Weights of a small GPT-style language model, trained from scratch on English Wikipedia: 9360 steps.
Each number is 500 + 25 x the weight over its row's rms, rounded and kept within 0 to 999. Layers, rows and columns count from 0. Numbers have three digits each. The size before them is the row's rms in percent of the matrix's.

# up: layer 2 MLP up, 512x160, rms 0.247, rows 37-92, columns 128-159
# down: layer 2 MLP down (transposed), 512x160, rms 0.141, rows 37-92, columns 128-159
# gate: layer 2 MLP gate, 512x160, rms 0.253, rows 38-93, columns 128-159
up37 122:464513478507510488482491493485490501507496492509448492520494482563509461496488492498478519436521
down37 118:499529492492495514513537511503496522469505517494446507460515581492504485516496499531495519547487
gate38 103:468501477503462522478439524531532497478517537511509487503482490511512512513513547506571496505503
up38 107:495508476438520512566544504507487481442518508470535493490529440490525496481472523490451480464510
down38 112:496533522525540469490513506525500496468448510520495483467529486507460474525504492489490522512503
gate39 095:512463514513467489452531491519531522486494478499506557473432483471521511509499469471536488517468
up39 101:512517524482518523449482521488537538496467471551472522504509536514486472556520498494531478457504
down39 117:516506515462534484511516511553548520504523461458503513509479511452496496518524489530503501501509
gate40 047:493482491470482509501467485501476447551530504542503484514523487518485508475502501533504452516525
up40 057:523481500447523477502504481498514524535532467524494526481497524474503554501492449508579476484546
down40 052:498521488549465522548516496498479454493562528477526505514506485523523477487528527461509503490481
gate41 109:513505511488485497499518510520483475526491459507517485537509503500473508471461497475511471489488
up41 086:542509494480504496501497506526468471532511472486520463530506514510476526437482513489519488508484
down41 109:479519503505541554482519494490503511505504507495513532495493504472516499552486504541511514505485
gate42 091:483477496526463498542499523486507502536556469517519487530503512492495499499500503520481456512516
up42 122:473522506461496507508513504482488489497461477504497478485517493460485483506526509521502499526501
down42 098:538522480499509519495525522510475480497504471464496518485479548531519477533512509472467528511509
gate43 137:481502484511505499509515510537492504483506447492490491501546532545486485521481536493547478541495
up43 126:461483550488537514458486491507490535485552474520490481523497488481530534533528531496521475545494
down43 125:467518495510500490527474495506526487494440474485551494454478490550503499528471510532483504479517
gate44 105:495510507526499512523461463505510513421477535514489477515516532446547526526489484440510471454512
up44 109:521532503519503511510477527523522511457502497446489499474479501518521495500524512484456512464497
down44 102:473539499485466508498530489501449516505492449473525456495515471485499519480541463586487469532487
gate45 096:495509539487480513481522530526522483488502497476503517517499485508481536529548508476465477523514
up45 085:518501504478501487494535529519563476477487523479508522520498471502502525532523530473466493541510
down45 101:489534470479495469466495462493495500519501513489478480545456498540459502511515515525487491530468
gate46 118:509468538504533492451518494514498489449457525471501500492504505505487484521431500518494463503490
up46 111:506528490503511522492523545510505487523552526470495536496506533479523475493516450519541491512494
down46 118:514503497483488476501536507503467473496527492485460484522497540490504519485505502510462500501514
gate47 108:483487511492496499477506506433488475509454444510544490430473518516497486486477478524471529538530
up47 116:522481473544499495482482498511494504496470495476475479546526516498519443523480474479512512520514
down47 112:464525504498498472489441522448481499508502498496507514476495492491478473471514545480444536480505
gate48 090:496462485533564472508495513498506519488470479542493547496545478502471486504480508534511453490458
up48 095:516467554472507521475591476478494519526535480494500492522467498511482544548484467523464519486512
down48 099:491435478509517493508541489528501494512508495500528508488530510441471493508529467527522509501474
gate49 124:515504484534509459529502489470483503495485474518468499514471522467496538517500506477506516465463
up49 125:482477519480512520488503486557539471516514513509512493482520513516500492480507513479483465472548
down49 105:494506521473487482521522481467510517500508479501474489533517549481499523468512496499529511521511
gate50 112:508489481444491546526471506486480478519505451522504502537525533527485522462469552507536497470482
up50 112:481553497550488483545478496537516460484470526446502499523489529519532497500482453505453503488487
down50 105:531500445498501530475478545492515506573461511505530526535519523473493470538502495535490422506524
gate51 049:503503491481484533484481504491525498479503468481477474505486513502515487532505550490528521444559
up51 049:497531486484500504496475485509536497508489496471484514516500469535507503525508556475540451497556
down51 056:501555524454467531477495515500479469439524513483492467500521497490534474518479499445528515520526
gate52 019:514504549492501421498520495503534525481479491532485527474544494482521476513479489464455506516489
up52 018:533502494465514449520472521501497559477508506544536492509509440534489482512512469524483489506486
down52 016:483485493489493492544546509476519504519471496471549524459528567474488545527528497484492526542520
gate53 113:516516473543494545483494523505436530509487575516516520506486544462493464522503496514499493518502
up53 108:535500451503529477501461480477482533508509465479503493504470508544494507538502515509502486499497
down53 106:492524492517485475472529506473518497480490466499504505491493481475536525504528532476527484449505
gate54 130:530493491498490505550499523477541459499468493462486495504507510498535513513453512508522516485531
up54 117:457502489562494464467492500479519498455506517501482509481527484442511491518476519524515495512461
down54 113:507537476487501525480506506509521459490504482510521516497467473501522492543538460484504485497534
gate55 028:465514489511491480553540462436523469501493486481466548491481498501468492492485517478510484544474
up55 027:494495505503501507532537484467502498496500504509487522494489466501514485455509491490470474535493
down55 029:486501560529508553510503512497505530513474523534473526500466493504507486496452449501512496493474
gate56 110:497501494519536499477489492499458486507458505491465517509505494497472503499542443505483514495476
up56 112:517548512523498481501498496469522499466524518493487472506516483528468517482560508543519514497506
down56 107:478490495485514505531561517461498521510476433477502511499477516455455459508522518484488485435500
gate57 105:465535511462487504491496516518501507497488531505519470509486496466451500500498514491500512542517
up57 096:549468475509493536491507485492505527516526490507543534518509502516547490487494498514484534484517
down57 108:507524484530500493526524541503512495512499506536515483504549471461516516524519541491484441552481
gate58 117:476510483481493490523531487483518501535453556489527502507524469482476511488505455477503483484511
up58 105:500461513483483480506492527527514488497563488484499515463474480504533504491496500543520512487479
down58 126:499475526531464505527465486501482488494519512517527484452479489488517492516534506515496496477485
gate59 127:475508572525507491481489513510492528533509520480478531500461506505466521490481496501476558516486
up59 123:495522511486480517504503457550518501539520482457498500480511539518501486490458539552471478543502
down59 100:523482496478477499514512464484506509498529496522475527467489530461511525519479511511470476538503
gate60 112:534493462526509494505498464484477528479545547496522492516501513519504493507526475471461509427489
up60 097:508506541476546503512492496447494493493477458522491509505516481524521462510461477480509515510556
down60 112:483485485529513453505465516508488475536483489481516531499522484486525513488537497448478464471523
gate61 027:500481448535518475526510479548517540552525517471516497464481513480482530536441488492477509474503
up61 024:507528505507520550470520514500535503465532508498504531484551501474511519453486532512520520542473
down61 026:487502485458555489498471499502541472517483510482475471518518526534474492486495511484529514507498
gate62 107:518495503525488481508539464488502501499435464469545507499477466515507484526527524504471488507512
up62 100:517495512537499508484516498516479499536510468478498559505533445500509487491460517535452513440501
down62 109:514541499496482488497509484502484564454501523473494507491491485524482514520491502521523544518504
gate63 128:508468515457509489563512479533483504477523513484486487534473507502491476492480497497488502542524
up63 161:536521490514499524508503540490501526528515502508505479481519490504475513502511468509489514483557
down63 117:483486503515553489494528462484460485439497496475510500502465474534498462451496532512510484495525
gate64 121:528501495500510496527499494487488477446499482549529515475501514519538556479499472518516503479512
up64 101:497529443493494483493503491492529540529485534450460469536486494450485474536492497493451499481498
down64 107:514489523511480501479503528505468516528518506515490497477489538492491503520516534480530504544529
gate65 115:511492523488485506522525500499534504460523493487485505524535493479550485461484503474491505525477
up65 100:508479524505478480532552496501495491498509470497444520466474515469477494448511489487493529466464
down65 108:527487522474473521496446475472494523443483538552503486538473498499498504508499477457502476504481
gate66 107:503500518498486546477524527538511539486475522522484486487530465523527475525542481480500496486536
up66 104:472502497486505488495493522461519516447563489519523489504467502494481505481480485549476489474482
down66 144:465518551477502454488518509493496475516519530504530501514478577478525517478502529503497514521477
gate67 105:480482570501515520484494529485518482457528523477476518506524485502500507491488506495498514467473
up67 107:488506467486454488484492531489463503570479475540519518494501492491453542541520521525472482521546
down67 120:497516473482569507508485472452549503458490544457543479487512472478513492486464491530534537427517
gate68 108:480467522514487502518484498489500490469485435502495509532500522509490486565540497523510536567552
up68 139:509524503493470512494510512506542535468494463524507517482468525508537479485531477509497494539510
down68 109:470475486502519519483504494452469488533470537476462445498522505472438493492517496465538489503489
gate69 017:480506500505516542524523489514499493468514518486515501502510474509546505536466441524536526504477
up69 017:472534512487518522488551473552535506450541498509500490504493474469527478532525438516513506524505
down69 016:473510481492500468472481516503523489494469532500460527469469510497455503497511468476543502508500
gate70 117:523536513522433512529465508519462519538506547493482508548502433498489497482562536527515521505464
up70 116:527470521525503520516465527502493523501475493524484483501509517549482464510505444502480501460471
down70 126:435494499487477483509529497482524511529509482482467489492522480522485484530506527479533454482498
gate71 057:492481476508488477489500469456473544519498513457525504514466508491479457516463515525520514531512
up71 058:478501482501510464494498488517476514538465516533545477502470507467498512509506452516501469509478
down71 067:494499484531501537508513534478506547480502498497520503475496468522512496517490448512485460511453
gate72 081:506516532501554524464479481495503509474452475461532491513501506500500498499501493537528518533505
up72 091:493525493502472508496544483511459494524505529526468468534478490511520512521475463501485441487493
down72 089:485489495462488523486510442478464484475471516493497502494497471448482503442476519505517512516491
gate73 091:527512493546469515519553483485472479499527523517477506479492475488462478497506461503518483487534
up73 085:510533487512511487534533545485473537482523523440491478509480476503501501503529523497520503544487
down73 089:466487522517528513480518555488556505510473500544504485503512519482488485514424515487534519495490
gate74 033:460508511449518503497489472511493509472518446493506472547537474522495529510523463520530499541497
up74 032:489530516440517515485470494503466517476543548476484429527496488482508523484528530469550507528517
down74 034:503523486506449538480472525451494467513523445497497507541517497479505501554466511512519471511506
gate75 133:486526511507495528473492497548481502517475489481537483541513508513485558498495490430515504521476
up75 117:527520484521518509485526514470471513522540521457485502477514496509435580536509517500513495548496
down75 121:498518535475505503541479525494524530483492526507511487501491438457484539501479529486487481509514
gate76 109:490499515484476496518513473491517513505510519491508532512471498457485514497551481439550497485508
up76 112:531525500555529455488442514479496507498488481530548466461442525493502484506512490484483509482534
down76 119:486512496518466519500499527521510548509546483545499533485504450479516456516504496464517503524480
gate77 120:511486512489480494507459505516502473535486536480537518531480516461524510478525524495524521493509
up77 138:481513568522504503497481515479479483511501467508534475513478473490479493478490520512507512540489
down77 110:504511478512465532541522531468545560509507541500507469475506503487502538494504494480508487477518
gate78 031:516511481471528476528494494473490470480511489483500494495478560530478453521481520504488482484485
up78 035:540466475495521541532494512536485502472485462515497500506454507511526486552472496506497497472514
down78 034:483490499537503508541500485490510496515486494481468512485496461497507531472509496487535491502496
gate79 129:448485478457481528471499483471513538453489496517456517476488489477498510486561481494499509552506
up79 107:449523473515499513470491473458509530474511490510497528464463475510518514546570475468519523522504
down79 122:516473490508506479503492498507528497529515517498525464457529522491472468522493498514494522489521
gate80 115:489515463476448488489485524482459511447512480543493502482495489475485474543490492490514516507465
up80 114:496512446505450468467510541493476529463500498559511499458490539495491497541435476479517503499487
down80 133:519496546492485502507479495516533530501461519480519520514501523516511453487494472512516495557454
gate81 116:497519504507486506487527535523499480506512477509521494482523499555479518476517539512499508490485
up81 138:532498530473506469492508508524479513541509520515485474520491458518514500484569507465555493501504
down81 112:549498496510490499531502459486490501495477482479519528523476507478469549495455495505566540509514
gate82 098:536541511495492508489477460494533521456505510434536507476529522496483510488553486465482496476516
up82 086:522529501473462510475458484503506497476510502434549496484551555516470512483551464466479484502477
down82 095:496519488480463461480542513525497504527514480549493482532495536553520542539484550500472513490503
gate83 151:527516517501521495446496480502504475502445520505506560507481494500524496494501458520517533457503
up83 145:507539502533501497519494516464555520482483476525506476536485549506488505497485499556448426488474
down83 116:500477494503540470491537486516526497478494521514507479463494468506499519581520489505533487517482
gate84 023:452501478501467485520462504487487498547515481532479515498502460527479504526490502506491519501483
up84 021:488487512450482508515490469506480456454466484508524518489557526459486492493506507507535540524530
down84 022:536496519487557504459483505500447486495476523515482556543518474456509512511503459480499535527514
gate85 099:522485492508478505488490569486511491526476505474511524490517506541503499489515498539503523522549
up85 127:463494481516503462492530500492500481489505525505505520479491482530530495490402512568474507528489
down85 110:454480513530512525518487507491513522524476504502516517506489467473496489510462508479512499493513
gate86 096:516514539451516557515520513489516523508518545507523458515497524493498496492490474490519530496489
up86 092:496476495557513443484499476509517505481484447525475503483485498481515493497502509500446480503505
down86 103:519472504485495487539498557534502468509485503484485514443476515533526464451516501488548502470474
gate87 017:478510489501498513483502534530441529508510479543493487530540474497500470500535502480508517484453
up87 016:502534507533537534511534478479514480550512494512471489515440501524503505509478451491470471485481
down87 014:533501497484514518492538536514498504509508513526494522508477508478510482533461552546482518434445
gate88 070:492525488507515520557527486527459523478520505457495559493505492514522491494488522490501538503504
up88 124:510484500543484505488490483492520537529508504510496484507516520537498523534479496487512489566521
down88 090:515547469462510491490533494501491477478503502481513537501520511472506431456518512485469520468475
gate89 105:520496513555486519505509495492499527518478507552510491492507507491493504537543513510469531513474
up89 095:478520491501530494479484558505524504514488479516506457516489537506518518462484473473514479479509
down89 106:515466511497506523510499501501517522457468506488471476516470500525505506545543498523547512476484
gate90 041:480507508499498520507485507505498479445512506489508506463555559538556506494458489488506439489510
up90 054:570502520497514497533495486491479505461511443464523479500492528488512473501506497488483523439521
down90 051:454469478482480523515497498519477536505520523516489501499519483507464475519493534480453524511483
gate91 056:455536504521499530496529502501515488540473478548521505462502506482490476515544484502478493495516
up91 054:492513470535499473506529507521482506515487470514533505460510513502504494526534453516496489505502
down91 061:495540490513472529519522505487488485497502526458447516538540420498525500510501453497500519480528
gate92 101:489439504492485479500489534500491514506530503477534515537494506525521440495539478494501525507521
up92 119:529463536518482445521519492492499491487507576522490490473506512488487521479503569484536512472461
down92 105:518499474519499564537517513501480550505493496531538512530496505509502506505449517530486498477482
gate93 065:491489483470500443501483482488529486468568491471517518536526502490493485482520495505491468489499